Weights of a small GPT-style language model, trained from scratch on English Wikipedia: MLP 384 SwiGLU.
Each number is 500 + 40 x the weight over its row's rms, rounded and kept within 0 to 999. Layers, rows and columns count from 0. Numbers have three digits each. The size before them is the row's rms in percent of the matrix's.

# layer 8 MLP up, 384x192, rms 0.247, rows 35-106, columns 64-127
103:506486511463533471525543485522512518478499549526505481500498505475547501459457448493452472584473488456521561505522541503437543497493490507477496520520542494476511497405471506463511528569500507
090:473458452578456568532532483517538576485379526448496520468568494524516511492539488512522476546477517464525460451553488554470428472474475510494494443509502578548526479492525417414529577469485458
096:483530525456473500526523515427533497547503518475524567484520462490507501423535534493537395512498481499431526470433530508490490461511425507473474503473525484480511495494520455482552482578493496
077:562499453458551467455471521474541522488461442586465544513571410458529417494473479512497454493521530455521502484535461537462450447519584455546438445503528538526462524395499493536549528436483459
106:526421498455572525517513527562460515480456513482440489434515452526481540561526461470561522470637544501479476507480454482556438473525511558526489554484456478432579502519471506511485455495556524
096:500466550488489474530497525472451578425506448527473539572472439512495475511442525461519492474521464488465548550499522501474417566568486451566635524504435490509522512481490437423515515515554539
110:518450422513501488507521550475471536504497450565583473519456531532525517526503482447514590518544508504530453481542461473527504512454539489526517509549492534469524494541441484484521530508430552
093:499503526520528566531553478473491488470440451488518512519491471462521582502428434447505488471472527470505450456534560528469465501575453472499540495578556491524463542503460524482465470532440517
086:518440559419569539457503499492567441456461501501450449494498500524576491431498456542590532471459495495408534412440485459529489472528577549522418461417469542493473495519493513543473461557512475
110:480533414432570517501509532486421573453494438528531528529486478401518477525419456513480463473479406513520478467568478399474518513511433506531506490524532466485508436492464404483512533475479479
106:527448593533457500493510599553524517433527532539479479495408340387507501476496450511547490562507502561490484548534508528534505514535446540481537484553586528403525457483473522477441474557500544
111:522500471530464440540510593487523512466565508551480470541531485460496485535450506516490510528585494524489592611478491540495550453514533504471429461512558527540493455491497521535478555436506442
100:482557517509484474573467534511464519474503516536599542560463467505547567538499466435490516490478529530549506453549520456505559455486511522499546462528504535541463495554498483551554566413556536
094:439439453513485533445498524508462510563544594426559486478504433516582511481422485512530506474583512490479452434432424527498523447448468475500512461595494528537483492424416525491537508576539522
091:480482477551534551540500515443528503531444511470492560463445478478459503508444549487520494492506517526545468511515594531421461454509454485464456523469496475453576565516534453507477455527523535
081:453566447476447517498444548552455496437476499489461503517455465449537500547470516502466464492537455560482515547506548488543520568467465470531469450512558596476566481499490495510566482573461464
092:505526543472512509512492492492496546467499633501523500448442450462470503454470522489557490506537489504509507489486546467492535514478524450485472460504483452512490499473523493397465454577511491
095:446496524546460555483512459563466531526500480401531535482486437487475426472526550465537480511531483506460523479411529479539472495460545498520507432506503467493534529417578512457504437535529505
099:504500507515472524493472533487498476493545541547494498459579481425477508502486540500477483480489563418497453413560478508495529460512470543591483508435484500504435468530522469481463482519519514
098:485530514455461530484487460482510475520537544541444580508502479497550445479479571459541534556451563499513496506454472545480543567477543514536463477500457465516427526509540502479528573521584529
102:527531628478408456529475501467468524495513555488516422500453500538472508475497549488501519521473502477512553575441477525522461486504525531529502470495467546518534493528511506425404459508474497
109:502464492435515537432478436466598458494544464496471472453560478495508498494504512527456564489574465529508552583551471502481475486445523521512520501487372513478546580524554481512487473555515486
106:542467496475564500474543484531514489478460517531508464447490439529516527489499431492443491449539516447476555509479529403504526422513504505484460537506461448467496497543510459428511500461507557
100:493589477466483502472536431520525510513460549421539541525528465517470521458460545464460477523475491546442488487497454412497569493490513498509464543462507523483497521579424529484471479501473506
099:457565496472519494441416557528435490462494518528472490438467467471561494398439461466467542500470488507523483571559424444508517454571509379474553519458533461524491491435436502538506468543418542
095:585498501545529459478453525519471505505501442541565466450489501567469508432495518508530504487580393561492472503460457526550528509535439492549469571480505410491530498460433479559484486535506490
120:518481569519547490458484485555524417526436498484484461476484461479533471556489517429505478582449494551533504504528550378496534413549528480444526510494551467562549533504474467498494471488494556
115:495479544457455514572433460591464553540471478509500533496479450503446464549505534441521460520490458489472523459472468512469526497500568549495488511527476489566529479460480525585508476467486404
101:497482508508526497521499461399524588507443479469562523489524466483472490533523579435512494483510434528469518469470496477564486510471468472517535520563475400419444498474529517492544518509484481
091:528495451469485500542567543516494455443522534536485523456506477531527442449420449486493447517501494512443526485515513429487508494500506474473451555528518556419518471409534512513496491469634567
090:500425559487495512447470532477481438500469499452516516536466461459499455482500441455541456404569458427533536568502454418522497497521483446447498458540570561525540538543504437443481477509520501
109:514505496512527512441432580548525466505441568555567486493490484483488521501476507432489485532477511470477464501566551479498501423537488588493482522529528466598450467498443450498459474537510557
098:482573475482478472477434446451485459481508540501461485448468506442480543475536474514514524449503450537551506467507495528473502463533540464479519491525523536555552500463505483533529428538486574
094:481484510504579572515469544481550499494479474550534511518607505525498521431544444473443544531493421535491495449531498424499400541490478536498420453499469472502433495465524472577499496507528550
100:494576514481515545548414443484513486554423550506479418463528542526524568548544509524535459498544523535507521507497445525458518530563547442534448511408492460531489502501523506537467510482481530
107:418547476441479390566504490472561493532575514497517466498482498463542470512512516457506462564507546483477455485461527506486477518520527487414496450482427547450497416479471494457538457497510503
097:526567438559517513511491474511462539480405524595519442537583548495512515490514474546521542490454469506546481522551532518529512537555495497506532541481430501433526593503481498549460523533519526
088:461467520550482457517521494513517524494407565496454510534505517462556503515473509434476460453441466474401504498448453515574491452544370586517516574486545429515518547537501564435502568509512523
079:510493516506491431498496500485489483426440518554470603524503526543476450516501523505543538495501411546473496457459508499432452430487502590488488517515553470496500496529448543522515495498581429
103:461452490513472505477481489511485421537502451445447447439534511522466485529471527568577496508518558491543462525510515501447483497506498441515466497603487519495519449531466505522483509389520567
110:424506457537501539570531488442494561485518514506535473639549608462496441546493507474499485494537468454540469487574540602424490539498485486489487477507514526477491506462449478471612546481453459
078:487540499431524519393503525437495486508471473459577537498488504537559454510461478561494511441464495520457515460459546465487500488562489425555461456516515510487458440510472486449538508477513510
106:550474438537520461525498568496484595507530505516448468454500482507452551571475535550450552505492420584513532459490434539489520527465535592546543507500580509539516525545438462513591521482486549
090:574569532463510498499454546469497458554478482533555459491454472547469528427564464491495424504484554548512504537478486526562498462516485473513450454552436510499524500475534520458517497472433510
090:475529583511519449409430484461464481447524430491423468464460502550510503504494469550499480489442558543439464541504438477537501482485482457534509584484433489468479468477494486526485528493504552
103:531559518470465507400465479486474425530501507465431592547457419451483514526474430529493524547485506556488506536533456480513462486449444540509522487491557475562494524486485536604551467558434521
102:434533443515468530468467530490475589475472497517492548504513484546448468538503475499466486501525485460476455510520471447528417466514528523400470540454497513469542553486552530427567485522484494
095:483484495534515501472465479567471482475446442532548519476521495500443521543455590458463504517551534507486450431532450503583466458507445535475516504510558546455443471463519493429541556544445510
124:541493474573528471410486501481508540541479526444510478508516485511465447499488545570500563479489447536469554515463458558512490524511574554509508402502512545524573543542490438487458515525541519
101:491538449408523444452565431473494495428602474547535470499420483511537539422546537444440466435494514487399499502513439458517406406522476481516460494483512505484513498467525518544499500563447583
095:541527529561480504461583448502463457534513509514441588500523487489516511507497518510535543460459561482450504563502463426505516457454462515567518491475507495504521447552540494494503534553494538
105:518521469469548461517502504585460440535480504536469508503462549491442523610442489548472453531445489496535460470495488499501499425490517506493434496478518504485561495444419497480548520546514439
094:462451526491471453448483505495532530522483430461444480517498504481501485503572470482480475523529558465567517506551458501505540472485496530487535459592485523469451512546540520454465517483464428
093:520523515427418427579497521434553469430532486591522513496471514511532500482486507491511488498536515501515477530513470483505491481516514525566494514508493515481600496483492514505544564557473537
092:515536555522484493484521491501512486495453491433451503505551481451507482522588546421489551583551486548525503555518441531469463510519438541524507497467552509490456493448393576489587509525511485
120:424635494521576421534488529526438498486475478502499446546513498554458531576425525479500494530470457509480454493469494519550533502485494460443474420474470459510524508519561548526530497500550550
108:495547424481466521442495538538491558428560535517484385535538486536483539521525582499488509500472542574478501559536516565488493484544528567535498449498569514511574499475411455519555533454474573
084:556462493566417542513496418517480553442523459492412436413534427530532514508527527531507557456569484420443504544464543481481434540459543521497454600549484491530499449551463502482423531579509476
082:486475528447507440586552476493523455444519486534506451514431457514536510533565545439458483538505449559534530486542497515506493487497523518482499547503460494393453514490503538545498527547524425
098:530471441423488418466574463447503492534575463486491439535548535443487465488537559495449552493523497492482475526543515536522488528465522490560521475589492470498456466508489552502493400436548483
081:494464563504492509497471499492521520511513525494538515485461481531509456539524471550424548440515521476590450504450523527458472493500453470469453496476485478458506561472534543520401457474372509
100:473507442515516512504397463530443502484507560520446481489468524516478465467598457497455474511524532482535493515480541507511519524482517478491465467562525527480508599559513496494490503466506534
124:563501468528457523512510431470481519506456488461497443458498530483545460492544540457437490492507417500583472488512559507474483434482502584547549476505448573524498492472561525479474513434541513
111:517565567500538439464522455490487469475527529516457516490523439508608560563412473425454460442507533519456560520477508446534532569507509467559461489510513481492506448561527543473431477522468476
093:466569528500524489462511451506489440544442571454403479474480445496511557512520527481470531504497458508466508537539516435544480486574514520432453539530548524523487467503583530494501515533443508
078:483546429519472547556451393505507488511505509459491525487488477528444534494536545411522438490437511508482531483502445464541510537592487521515478543467482546488519539480526534452421533517506614
103:454534458463517539497500482535528495434508505475458566486488531459475522578487453460534470477559510513533481504462486458531474551493475526455596467508492523569547557496497430512464465441490517
097:595501539544554388539466551515453449502445514510488480475515540505505502477527501578522517475494493444529494527614433505494555458529502437464515435561499466544473518521518463429537480532500475
097:452549587521520540476542483514497459529486485449495444517561465527482482566508564493509447450515415460491509498495437544433590441482528546541489442434494396513476499543524484476565531506578509
093:473439530469580516488447560460417540511503483485487503466526577492546497479506530498548507461480509515477516389450506497542484496482436418502517508448386548503491501514498510537432397509496509
104:540555449537531545527457523418536540541464509487456458496520473465463471455514475472430458565446548499516508566508555530444497477518434449537463553532552482492522606505506505546491526532509499
091:525539473464506546536520502611457477474506460425521508434504565494492439471458496387471524469484440492481530553510443539505501554510586536450508435499524579467458451456544447458536464506486511
# layer 8 MLP down (transposed), 384x192, rms 0.167, rows 35-105, columns 64-127
102:414467467507479448527456512508502513531512500441498480540517519401554511560483493482430544422443475483419395542471521546543557498531517518524490490461506550543512511531500526529525491492504469
095:535459489479447460516492555477574510469469545525511492458467515437513539526546481435534457484533516511465476502503482521475538487479518549437530457511460480536490455558453501479549534482413441
099:449484449512449509545492479480496400477459472548480471482487524549531487484477540542476498487572469499549470527538464464465538555426536583427518581491486516478562527499542516482496478496439514
083:511495509535523473491565501482514525460451545510489545448498477511520497455531532464540540470536442491522497529481575532412501495450555529567506526482514484526557417411489518527564549503454492
103:503522448485561463563528421528463493492527474484485495489533466499510592513562502493594460477574508503428458462488579513512491499503453632488536471518597523491517622587505454453510550538480455
103:478542533554474487518493516542496524486482482495464484592487524398553442484532506426505518455427577532505505505518508530530489510490537487518509548493376500471558432454482444448517502500434502
110:532524434546458486528535512514423496466475470528526516545555521480517445553476474544494531531544472519475453508431500403514510461509504478574544515463551530505551516503494565506460495509515563
103:527531472514540449527452526549586508507498476517520537508537528518514512474480511473428519506502528467529507475468492529504468555434437453536530463489520497515450437484498560482460532520469436
092:522538495527575490557528480515500548518532462485531475462524540450468542600513511554500451479494557509516505553498487512502523534510502493519547505460439463486562455458460461567481560483567484
112:492484429531525549500509505569544486500542490478536460472521437513537484539494569475462567457554441494515490372518506466545478522562534498519482471533496450482523532510507557514551479502489579
107:469517495493546417497501492501514495520488517504514450439502465558426531541522477529530489517476463537535479575492472527423538520434509579483468515464480512516496402527441566546484477469502465
111:516442400526411520400453549569502468540555540482472459508494520516563497521476510489547475524510479457465615457494523473499616521453582521444438472454462509526513500496545522532499439497484498
094:483486554498481461510437454461524474475521529496502518572476501604431456481471497598439401539486498511529536547485530486445457547551483561473457459505412570525416384492466550503570443495423476
094:531513475466451474473493520510463456475535554452520522551510505508561535451444486494466521538469481466524507511491522511463541410457525459489483418562433459459448520456466457476495550448485515
091:446474519457514486462449540450494486409552451530446442532509512518494493447471514463446420541481551507517466526485504524439453495467518470438462507536472559429503505587479443529477439486484480
084:511579552494496527510474487467476518491547444472518603473520517453525499507424532537463445494534494472445521486495512441453469563429494437600486513567526546539400429503503463546538432512454516
094:499545527460453457490480427529470446548477466538488552492420498491580479584533523483466496504495597577443473491484486528508509514578524488511499507535465548555531462470401474458402403483482507
099:502459511527564538475491555493529468461459527427517572423504528472537482545450504537465473447447437576451428476493537450510448442506574533494474422461492492547456510519485453499483507504525553
094:569440549422467494524456474448525494492551483501470465514438478526517522532513472501543503562522579491488530495498466444535538487485459501455485478577570513475546453529539535487473597487490482
092:548495498517601464552470466506540476492440577490551505544535568508417536439542440470519453464555469486471505528464502520473437529448522504488502481464481549455450498472558569471563498507459443
103:541429550442538554478480486533539457453541519505508459572511507578542460459450545468545473590519586601464527532487480475462446464492468466391420459544457579502537564496547488521462418501425474
112:538446511507498503488555466555526517499515531479440501444539475523503431541466460469471538515520569472517576428576520456454492539530485476504467512504548538557493551569500410494434441432481538
106:463472549529504387495530496558469453421600467446468481474516532505548496494597517464502459463529509451511546522485570500386529524548510464545452499445503506428468565496493499467535471486457532
101:551526597467534497561453544526474445494482505561499584497484514490462499467436501436490479545489503597446505463509454518520526583466546497467499458524448503504534432593419568482443482478441508
104:426511519530537502537491524454498463522448574459515477466536517487476484505498536522476469476543494527501529470461499483529459449468497485491479456545540453424452523491541428512536528463554451
100:501492487484550506503462517488466508553500508525481523528467516499480432491499471440454490518534461516483403462546497484540536474502494408534477513482446521530535448605563543594466451535537541
119:539473466467421511546515494542496578473546517471388538540521465452468534542431522449531534444456578469482490517459485482477459521518538503599524487480477472427517441465443494491502499471515475
108:508500514554411484536451514484473525530464504534474424478477514459505537465516606492497501469545538467524468479454472487514459486499508564580463558442554524502532580488570445559532615480531558
097:428487501489405554465437540497499436451457501498514469460432488469474458529543523444532513492539466566407476532477442448529502484527525503459535473449504499485511490460518463454458415388459509
091:471485525485540586447417457501474469509424473514550523524480513448475447535499471547555515546457519479520473468506577558515492463519507507494477539506532559567477585492448500532443480525501511
094:435459500457569458499515484515465507500538495514544579500516480499520557478541537513479473492510471515582488525433538496485510531536499496532520457479503568433528493461418502558469514392502548
108:482539556490494520472420501441506499588483479518532474520464439467449461482511573569473473467512537510537480526445492507533546537553468476479439526467517455502507411529511489510573515490455442
101:480467480452505543460482457513465498507584514553516452521543530511506578463438523531486496439437499547507485491511473496503538464559529488436551549553498480563535381499525549439506533522536486
105:407449456509598474468470542516595533512479481451503460504567550500495491530488588485553576475477462502427494494475490513483427457530537523451498427487572537547511543490516526406527512494479472
095:544463487537417424461522484466408516482567528554454524518520458480533492521532499438541456481507451522518386496480537477578466446491470477495538504508529450468569485491462499517450548516467539
095:540545509493487610478526549513441478548509549517543551496502458489514509488497467560457555453474554491521501507511407464469511453455448564600471499466432536437483465466499475454493496509441459
092:599514500471525503487512521529482516585503516520541518500604489526544411494464504408562479499561489578510503548500457462498517532541491520533491535504489512530550593429484528450478500501522514
092:563464525533518417513494508519531510451543393482541471545536484481494500488588488460520476519547515527457551523492479525505505501581511444580489526476517550495555567470535493477506451554480513
081:452486504533488516449450540440467517530469482496473480464509524526491553497461563561520448557536542549461529484492526510486544516530493426550494600559571541460519566546456494478453500498497486
103:533472481563496483475453423394488495422509476481450427481478453479444537449616542484476495522483452533530545512498480521448495480526587489505456537484504447538478517503507537498513463480526496
114:487472527549459554451458522525459526437515472509584539485475508490505446539491521462555457416517517535470525420441493516503561570523423484539452518477425503529521460488453541528504505516535449
082:520479541498505527496505430528514495487552434436528511541465463446460514514481534570499455486481538529499564555553577539445512501506487490506509500489469521516413503476518566481414500489519516
097:471470549487436507521460546510532494464460528488513439565526503525479504540513400465512476503545501480534501525457456438474461480538451481477499569505500516493477556498440526534504514497523462
091:474442514506529464533510468438522442419502496443442473453566516471506558536489478481600459568589483496472524520498498530459462438498514447498541518460471488500470449558531491416502463530476519
096:468544484526501468569491471483449504538459491499507512454507517476481511538519482520597526454507447557566542461532482533462540504533433434488557530481505530512476527517521542486584477491570561
095:499540446457420541466594451463492503524521514462416461564438528516495522543549435497485478535401519489485499550545477495453500481551497512510450527453534514438513466551497508575560450526489557
104:533518438468451462467454532510535482494497484477510475393521485516523534536567482508558539503484539523513451539488575481477481550544510501505521465559452482458544564528484549458463542453493569
099:478466568475471510527469505540507496483468549511481425522427542559520535502578505534497574500487544443551440514458539472561476494432450551521465460519489488576454482520510543456516508474484466
121:472520467547552506478450492511438529473479481510481461494510485512466521481532466451523498489501439471460487483537460481527514545552557447461509444493511535447430691480552507485466542528490503
098:438523468457524486522520480484545519526479553533501447552506545445487554536541479425530485465533515524487446515532500484488448519507398486540469457507517480495566387432446466526437547508546576
092:534488484447485457497484514481502495512525453465511502566443539463472434548616509502480498552543460491510517487461535497446503463425536532505454437493477495529468437485539524469504521593522473
104:546497489523601568474434542513477483491497481559514530511571462592477493527517434553516484547498527521452462451463512485578527546498465499519539445423517474483460600447492495503532466482475482
097:565487524536485477517453468480415516499450505529517501539539511480541520492517506482416467519491471419528436420470561484530530469495419561470497504495543504444495595523445503539471433453538417
099:490541472458542452545504543507507511436525563470405524496462526462539516459520512548513500497553508496514468543562475450528483439505477519441492481431492492513516440537484438550526468482469491
102:500542562442476536500455478423528457423526534540492466491541507514436477493536431501500481506494520537519477548495439465432518464464557539498503544560504438461514505476458533439436506531437481
109:489498492552552470530481519512372511472467472452533513505549541520410486488433508512501502514499401493535543457505535524500585516514505576462556476533422510512499527451535547524450517554536508
115:533500487515547505540551484470434517513471535542507535442541557484568502641472553490450513549477490550430471494472524485520449479496571567419546455527527449513579428446495479487518550500499509
084:514549471488430474534477439435454518531522465516536523506433479460508493450441482500524458553540534456485517577396475472513456571456500523561488544502547531481493449523452538608503467476545570
082:533496465608504492528433480458487479443475470482539511529488503517560528526531464435484447528512555486508469499454549536534442544465570425547519478498519545480607546459613488556508509564506514
089:487504550552455520528444495485519533547461511469505500436572489510474539519499503538571445464457484523556570424466527535485503498586400501541496556502459576543593574462517493500524556531459519
085:489519507455454494417454487537472494572485460494585493424537565574456439464550513538564422460481525449493420514416474454517561531514546472469496468602536538534473500466487530496508466564491573
097:482552474443485527513519471463504466465506481499487509500434546485496492508478550575548464503488524479482482485593448525502535466493430513459419446507473525438575365564529451553485505462472469
121:471521574540465534581430465499496482521524411523530586486431493452475494475465468456549544540476509537532503441448457447491525554521540458500444539511539483474495538478526582463495451486461508
106:534481470529548477421435581480469505499551554471481445554524483503502515524577480450499488516484481448494548476461490450508461475540539417517490375515537450449479652481530469524497502506480504
094:514533458560439455542499502464544481513490577534530522503477566502511540532504495507525483461476539447536444494484577562534502483520468459574532508450513476493451535554504547525460536535542496
084:525387543511542486480516526481510443475498494451456432553530434495569540504497440605550499465503444483492560488551468477525501534469470433429494491528481460453557467543486480536502516503517537
102:460517577488444531449459491563492533479499436417474496477498462420470531489511594484465428488521490538469476450538579519487491471483490432459475440478464533490450549601502482505520459443482433
098:522464499485495532535443465482483509473478583544500460485453522506445454517514519505456536499435554433533555561497486545505535526547479524534486551576569502533464366500570483465543456501488525
102:510500504492501467455490491552448527457443461459512504455469510482590486547587530513542538472433557530473525438511499472498480551501499460547427554467508533505532490494427503397482531513472438
091:431426440419416497522514485508478514524454492433456482433493503470481465517561477502521489461465377533486513475446457483555520511528455495501435490503556526532489479500536486462515476510493506
101:499438455494485451535521522522491491515528537463478498517450442453534488470456559453617462424490479494538438489453491560490457513492501522566465503466495554490460501504529513453470590564463505
# layer 8 MLP gate, 384x192, rms 0.232, rows 36-106, columns 64-127
099:459512497539509450450472478429519487491527556527527415492485525471499505520484492538525508446472466502533492521461513473483518440511466491539530493454494499538428523437477499544511455498475525
100:483501490470553521536514486478501449475475486511538548451449456450396475427428531547414480499449479463537550470526546479493474494541443410507472518449427522473529517503481623483507491499509488
083:454526481535434543481560500561467492528545548406537448443519538504532528544508482499454529510490495503508489466488540447538484495479389536495595568487522544468470485553549488526495472531455538
109:488427452494501553424477488449470529468542499511565477512506500491577514502529518476491493410545526504509559508515497482539468518462509479532508483581505483493557539536458484563456551499445491
099:497487544473477484515468560572487542479488438505486541559549447489438514501490507568474467479515496502585518518480570479448436516565515520559483487449451511528478433485532513479563479481541570
111:516546494478535512536532495506492572431488494419478526419542472486437484501530480501469416493426520457477483451504514480470446469501461460476500450535462458499469531478469518496433451467492497
101:510538471507548484553563485480528468531605486431528481481469442486456548461545530498435500487509446510530504491513490494448481528477587455478488541429431544507546496507514478543544550550532428
091:513477541540457488446502509499504474477526527503484533458470399534538542523438463476538413503518470468475461470594551475566491530521535570488456521578510421483508477559526532495505479485468530
113:388527484507481488556484421500518475551531633485523510429495555531487513502473502567487502506589447469572473420472512569523530535480526506493494527524496500540492538486514504465451566477516410
102:474548459498510518427536432532491506575509498494455533496557540539504487525578539512474441455540481393548474436509584494470490514437517475485514514461456481502484541449465486569532489477467515
112:433507518466490458519524534476564508511495555519454467468468559446539495527493502538491497527501438581571453371492399504493506529499408472485453554576441461479456479482506478499500522469478517
099:429395571466524395526500524472496549500480579488444528539474541527551448538425455533556438444481402464462476472500510476482497531450584486565447464521526535496468443524450512512532537530469436
090:498496510434488489541471486454438460386492485468474501506533438548531486498469528554495538496480535517535471541466557446508502465545536462553522416430560541516482564559501503590451547477500472
089:523496491467446427524508547523477520520476475498459593511565533509414534513473495498493470505506488484440494464548507496484441439544499534463477463567505554490536551510486512570475436497513540
081:544468587511517451476511411480546514510514534539478504551538488536485465523514531458510533567488544492526472482492461495553475489481528573519536572522476425528483489509467517437463501469511519
093:486510561434491456494510534465486493473468526497507511536508499560528434492505558533499474443487506534501442447535464495436543493557543461500533460496475511512489471510488506483407519432471495
103:580500442488460512476483506484514535490541519487545472491480509523446499486515500523496501491509515566590508489518457563529598500449447475463543503457528411459493538548380484435590496449520399
095:487490556550507494480516440519497551466503508450555564486574463587441460543501540507501445480488481489468529556470522479509499484478520589415538522457478540485528510531496550515536539525418461
095:498490524599474517479511493560476520515525516584561579483504452485497474476508526542537490487477471479499487517519461517483546526466526493479542475515466461574517587552477450480533498495546492
105:523511518483531506507513518472522572529508445468514491419518558481570501508470557546401589572530537522506440476472552532471488566414492491533519504507477577469455503491471537474489485513560467
113:487473508536514436483544503480504467542444456501487469425515440499474484578507491591500487432512477529473544519581492545490482428459494479549540491519492503474535447492555493488501502539482466
104:513478458479558514405504469474601510467475475469511546526439469523453570522472458559535480505530410457500549520526506601505523496533529497534468497492458474487548434542543481550488550456487495
105:516529453466483413522483506522491502493506530426549542460564510518590480559408520562505481482494468469573522451450483465438472502536427551505507530542524494513509416509463435499508464492551517
106:489468543434527509552506498487542462451410507497521518526528526526455463552455516559505540525450511476482479437504558456460500424477476448498521516497477398466492481402402435533562552509499425
098:553497497481525434501471515455575563495475506512516555451477537519510572578502499512486566384534461528522496524551534554570470585489484433541506523451520497459510501519474533480488464474531461
107:513540470484505547523494516410513520555528493514607560502562492487466507561519533525465459481513423542494547531427500544425504530454493522465527462442430442455440537523508464462551437481483524
106:577464517457533462521533439474461418479482483513550523539471605497511510484529612483413546501533492557536558442463507493522503513406465571560531499509486452491468491477483480513486498495418474
095:470497533406502499488487530497477552510465451510484497466512535503452498490507534511481594524536439554614496520536478477515545534518517498514595482557516452517592546522542549441484510471596478
095:554525479506447524523519559507547441435503499444522441495518528542488486440475486468500505473549546511455534510492476435434518505583524547508510460519470533539551500462565498533520495461553542
090:567467516474520454559552525477514496457476520515489463576503529511518579466480466570506492521445490517480523462573506520491520449430450518457475566428516493476514516458504505507485463436517476
103:491510535538513615412536581475505452504494451443498471562459403504457490533474532513503616504554529498475473520470510524508495499511571493528522542579418492512489487450457497534508520535536456
106:481474527547433469459534493471501494478551501469489515497521542496500560525493554534455464491459464492501493517533476556486537539526531501479555510573477545544520508495530483545556521539497513
093:523488441492416478459496472501480524500526509428488530532453579482508558516420474537579463516467481477530535477478511520459524479467444500552508483542603498466539486486506487534484507457495509
099:512512502486480474472513466519460490503480576560469519535459506468519471598537531459526533514467460470521491453507464475568445540407521506453572456443557508476468459589546434513496487474495456
104:558469509462527499474496521529574541512491495531464490457544578540406562499573477524568556440568513504501419503519449456475482464473479427520465541454492506492500549540522533572480506513572487
095:531547553510431475487518449458502506519509499495565478547445427463491529433463471555521485501484505493481577506526557477510547509487499430482512481495489507409519569521446574422496444413535511
089:510516461434444512506530426491425505549541533453518500560466448488455528501485458443540517553503466514539476565517479509482516473531518472506481523482446458506493538439555481546534455505498575
077:486502443531511486538431513470530534499490494499542515472465577539489394500538470522544513568493465504450527523448551554440507464468421484541430520496623476513495431550440470489533472473499448
105:499492546438489457465499518483528450482530515551422507391544551581506514589492476571426463536490466453540500495543567518466473514556464462473499528542479428498467439495479461534576470482563575
116:551554546499534467487542556476532481510480530470431519451497521500496490463485516524460525544477424514509440547522591414507483489461439514482457462467511475525512464518509554478493523439553513
087:415511433532495442493485508504547578490497515503480533591522551545445435541513503565493477504586503562508405507490455437470467480483557489516459476514509489538455527521534527553588548519477461
102:516468492530604394571494530519530504538496530450489524461514520544441517569451481471482487495446453510536527464501466472561469518462556584488466491548571501562476461531486511468516591484468513
094:569602493528572517405550496460515450502498463435585466462545506513442521451531498489461456499523477557442493510542484472422461426509502523565488487451467495493536505509519475451543501523516558
097:500540486460520399518551509459558452500559521488581467491537557488497531499478459541483465516557464402488482438500530473420455494494496513516447448603436486521476490459508487508505498496509554
096:453580459442517536482552467541483477526420495473469481505494493432506483468525488561469446503467454487551538528570535490465456531469499535480395527522458549515524442474477514534527519482461430
095:538573601485544495483499468500483389565499438481451497490498512523481479525539479542490470475494505451488446531434498537481546505472404474526515521514499504485526453437510517555460401490524534
096:426457476567532542412569539521507490545430423502520531505557505529497518519565545452520442463495545421532487532504543433497391506431589499476483527484495562510483538567424462529506422513429498
127:495505545434538455524484468515515516569495534524472470428553539536508494532510475468451521493531489515487490479509498494508465512471453473511477449472565458485529518453528508461544563532514551
099:542518560511441495599555496471481405527540577437604529549525564485454504552545517540516510503482561477526522509531507489468524512529553519462440463492479478520435458478531483452430491499559466
096:409507484440529452514478556550497531536516537472472483483525505468529527450499487464541459529530488475494449565424483553462471506559519505476470511523494516479512527498456548513472550417507459
104:565503535460547458463491462524472504518512579569455475496471536603473575517483549572437445502516527517554503566478557447479520495452571506458399515467548474502553484442501478506551588496557450
100:455515463505522569443478449466459546529536502491463496528497593544544461444423530465500553449491525470516503453468444526512487522497505547456592523468484500546468440453469502558509438403490461
100:527576472553477460485462474538511556461536555523528509528452462515544563462519518512479501480465439454524528492549479499508563496566433428570515543540529545420535495444457494513510505509546525
098:545534576430468515525445480518595490501479573488551572539474438504515421500546579444505530466508477499485493476513433488460462509477501522488511521495450487502471476478464490548553530474505493
121:532470433487420561461473475436501506517506506532479506492460447467512467397487538502446551468471577525506442492506481453536440486480544485543536525527505511522448513504461469538510436427472516
114:507498447492467468526495473538531460534493508510466569492506487491486519493416415466513453410514465398438493491514510537530489494451450479458503522453474504454440417544564506545456456435499477
083:545489538520551450566479502540543560447551426492498453474496569537529475450479553491474432490568496534495512405443508501470633564474463514482496524496482417488472462507522475480467528486530473
086:522465543528518452480518499560465509430434490515528457532489500497555521478518474557435490512449486551455531443456431524532490475520491537486475494549517558461535572454549465432509561527525489
087:559558454470461448544532569512423514454526508485474512513497455475464498544467500457556453492477441518503496483496425555487476467483515500536538492543562522506550525489433550504515489424507506
079:542455438570517547476409520498515527477569553525438564484456410476439559492503479484485437565451449531479481492554517444447467514480526546475437463555500475459577502539500452543547397468536459
103:539556501511443524525543521487505476472569584444471571514490461474490511566528589490452498423504467456509458500464542434488516539501455519499511501482555506534478550463468515531567518559528539
116:566472496538499550485458482462527499463454537501518472512548534466524449526523576491427445417507484519525469426440536506484484449491531506527552469497455517530423517514542512537488518459551565
109:447496519446537513466588525489438514439532499524531556559420528511456482484478516507485523563502512478514466518493517460459415570435454492493500576518547503476479534541528470448512552441455506
091:515436505520514508532513556483539550471499487570602488537505577542491461517494442485466514492505570542478514549478490522464479477507498533606512541558509463454470560493500490561470532504503482
081:431413477456483518443559542559466578469483456502589426509518503494539461443454499561510456566520511470459383579471569470469503518510460457537561458511531462469455490513491534524492523488516459
108:478479512482557461536503508430519518480463518504514500522522464493460495483523516515538580504537378507493577502546466538468509440466582483548501546490557459463459473518466507548517549491479465
105:494490496541545500491549473422495509502552457511487531547474544444564454514474485465488492539457550426554510486472472479496508564452509528583553470452560534529449446505448468498582526577538439
100:575477543491444446493475552487513535405450469487509516524518440524466498531480521526524498560524470489519390569513500478526449500518444538499498448524465480478476467611563500495502529504480460
097:484456506436450503513468587447554526474525540514471473502528536506448485513529523530491470529478436547485462511487462526532436513564489505425489460472510495595576548499479484525496470557468516
106:496464546535505494537413564507484555523478540532552489512511491498470474537506530566470450577532537505528469506413499519498487463512463513487513513492538432491483550488459512421486446477524529
083:546522475597565465530494484491440537538476511521503529500524510529502507500469514514486494486478555473474518520535462543500482521404574555511510424521592521573513465510524437461454520449539528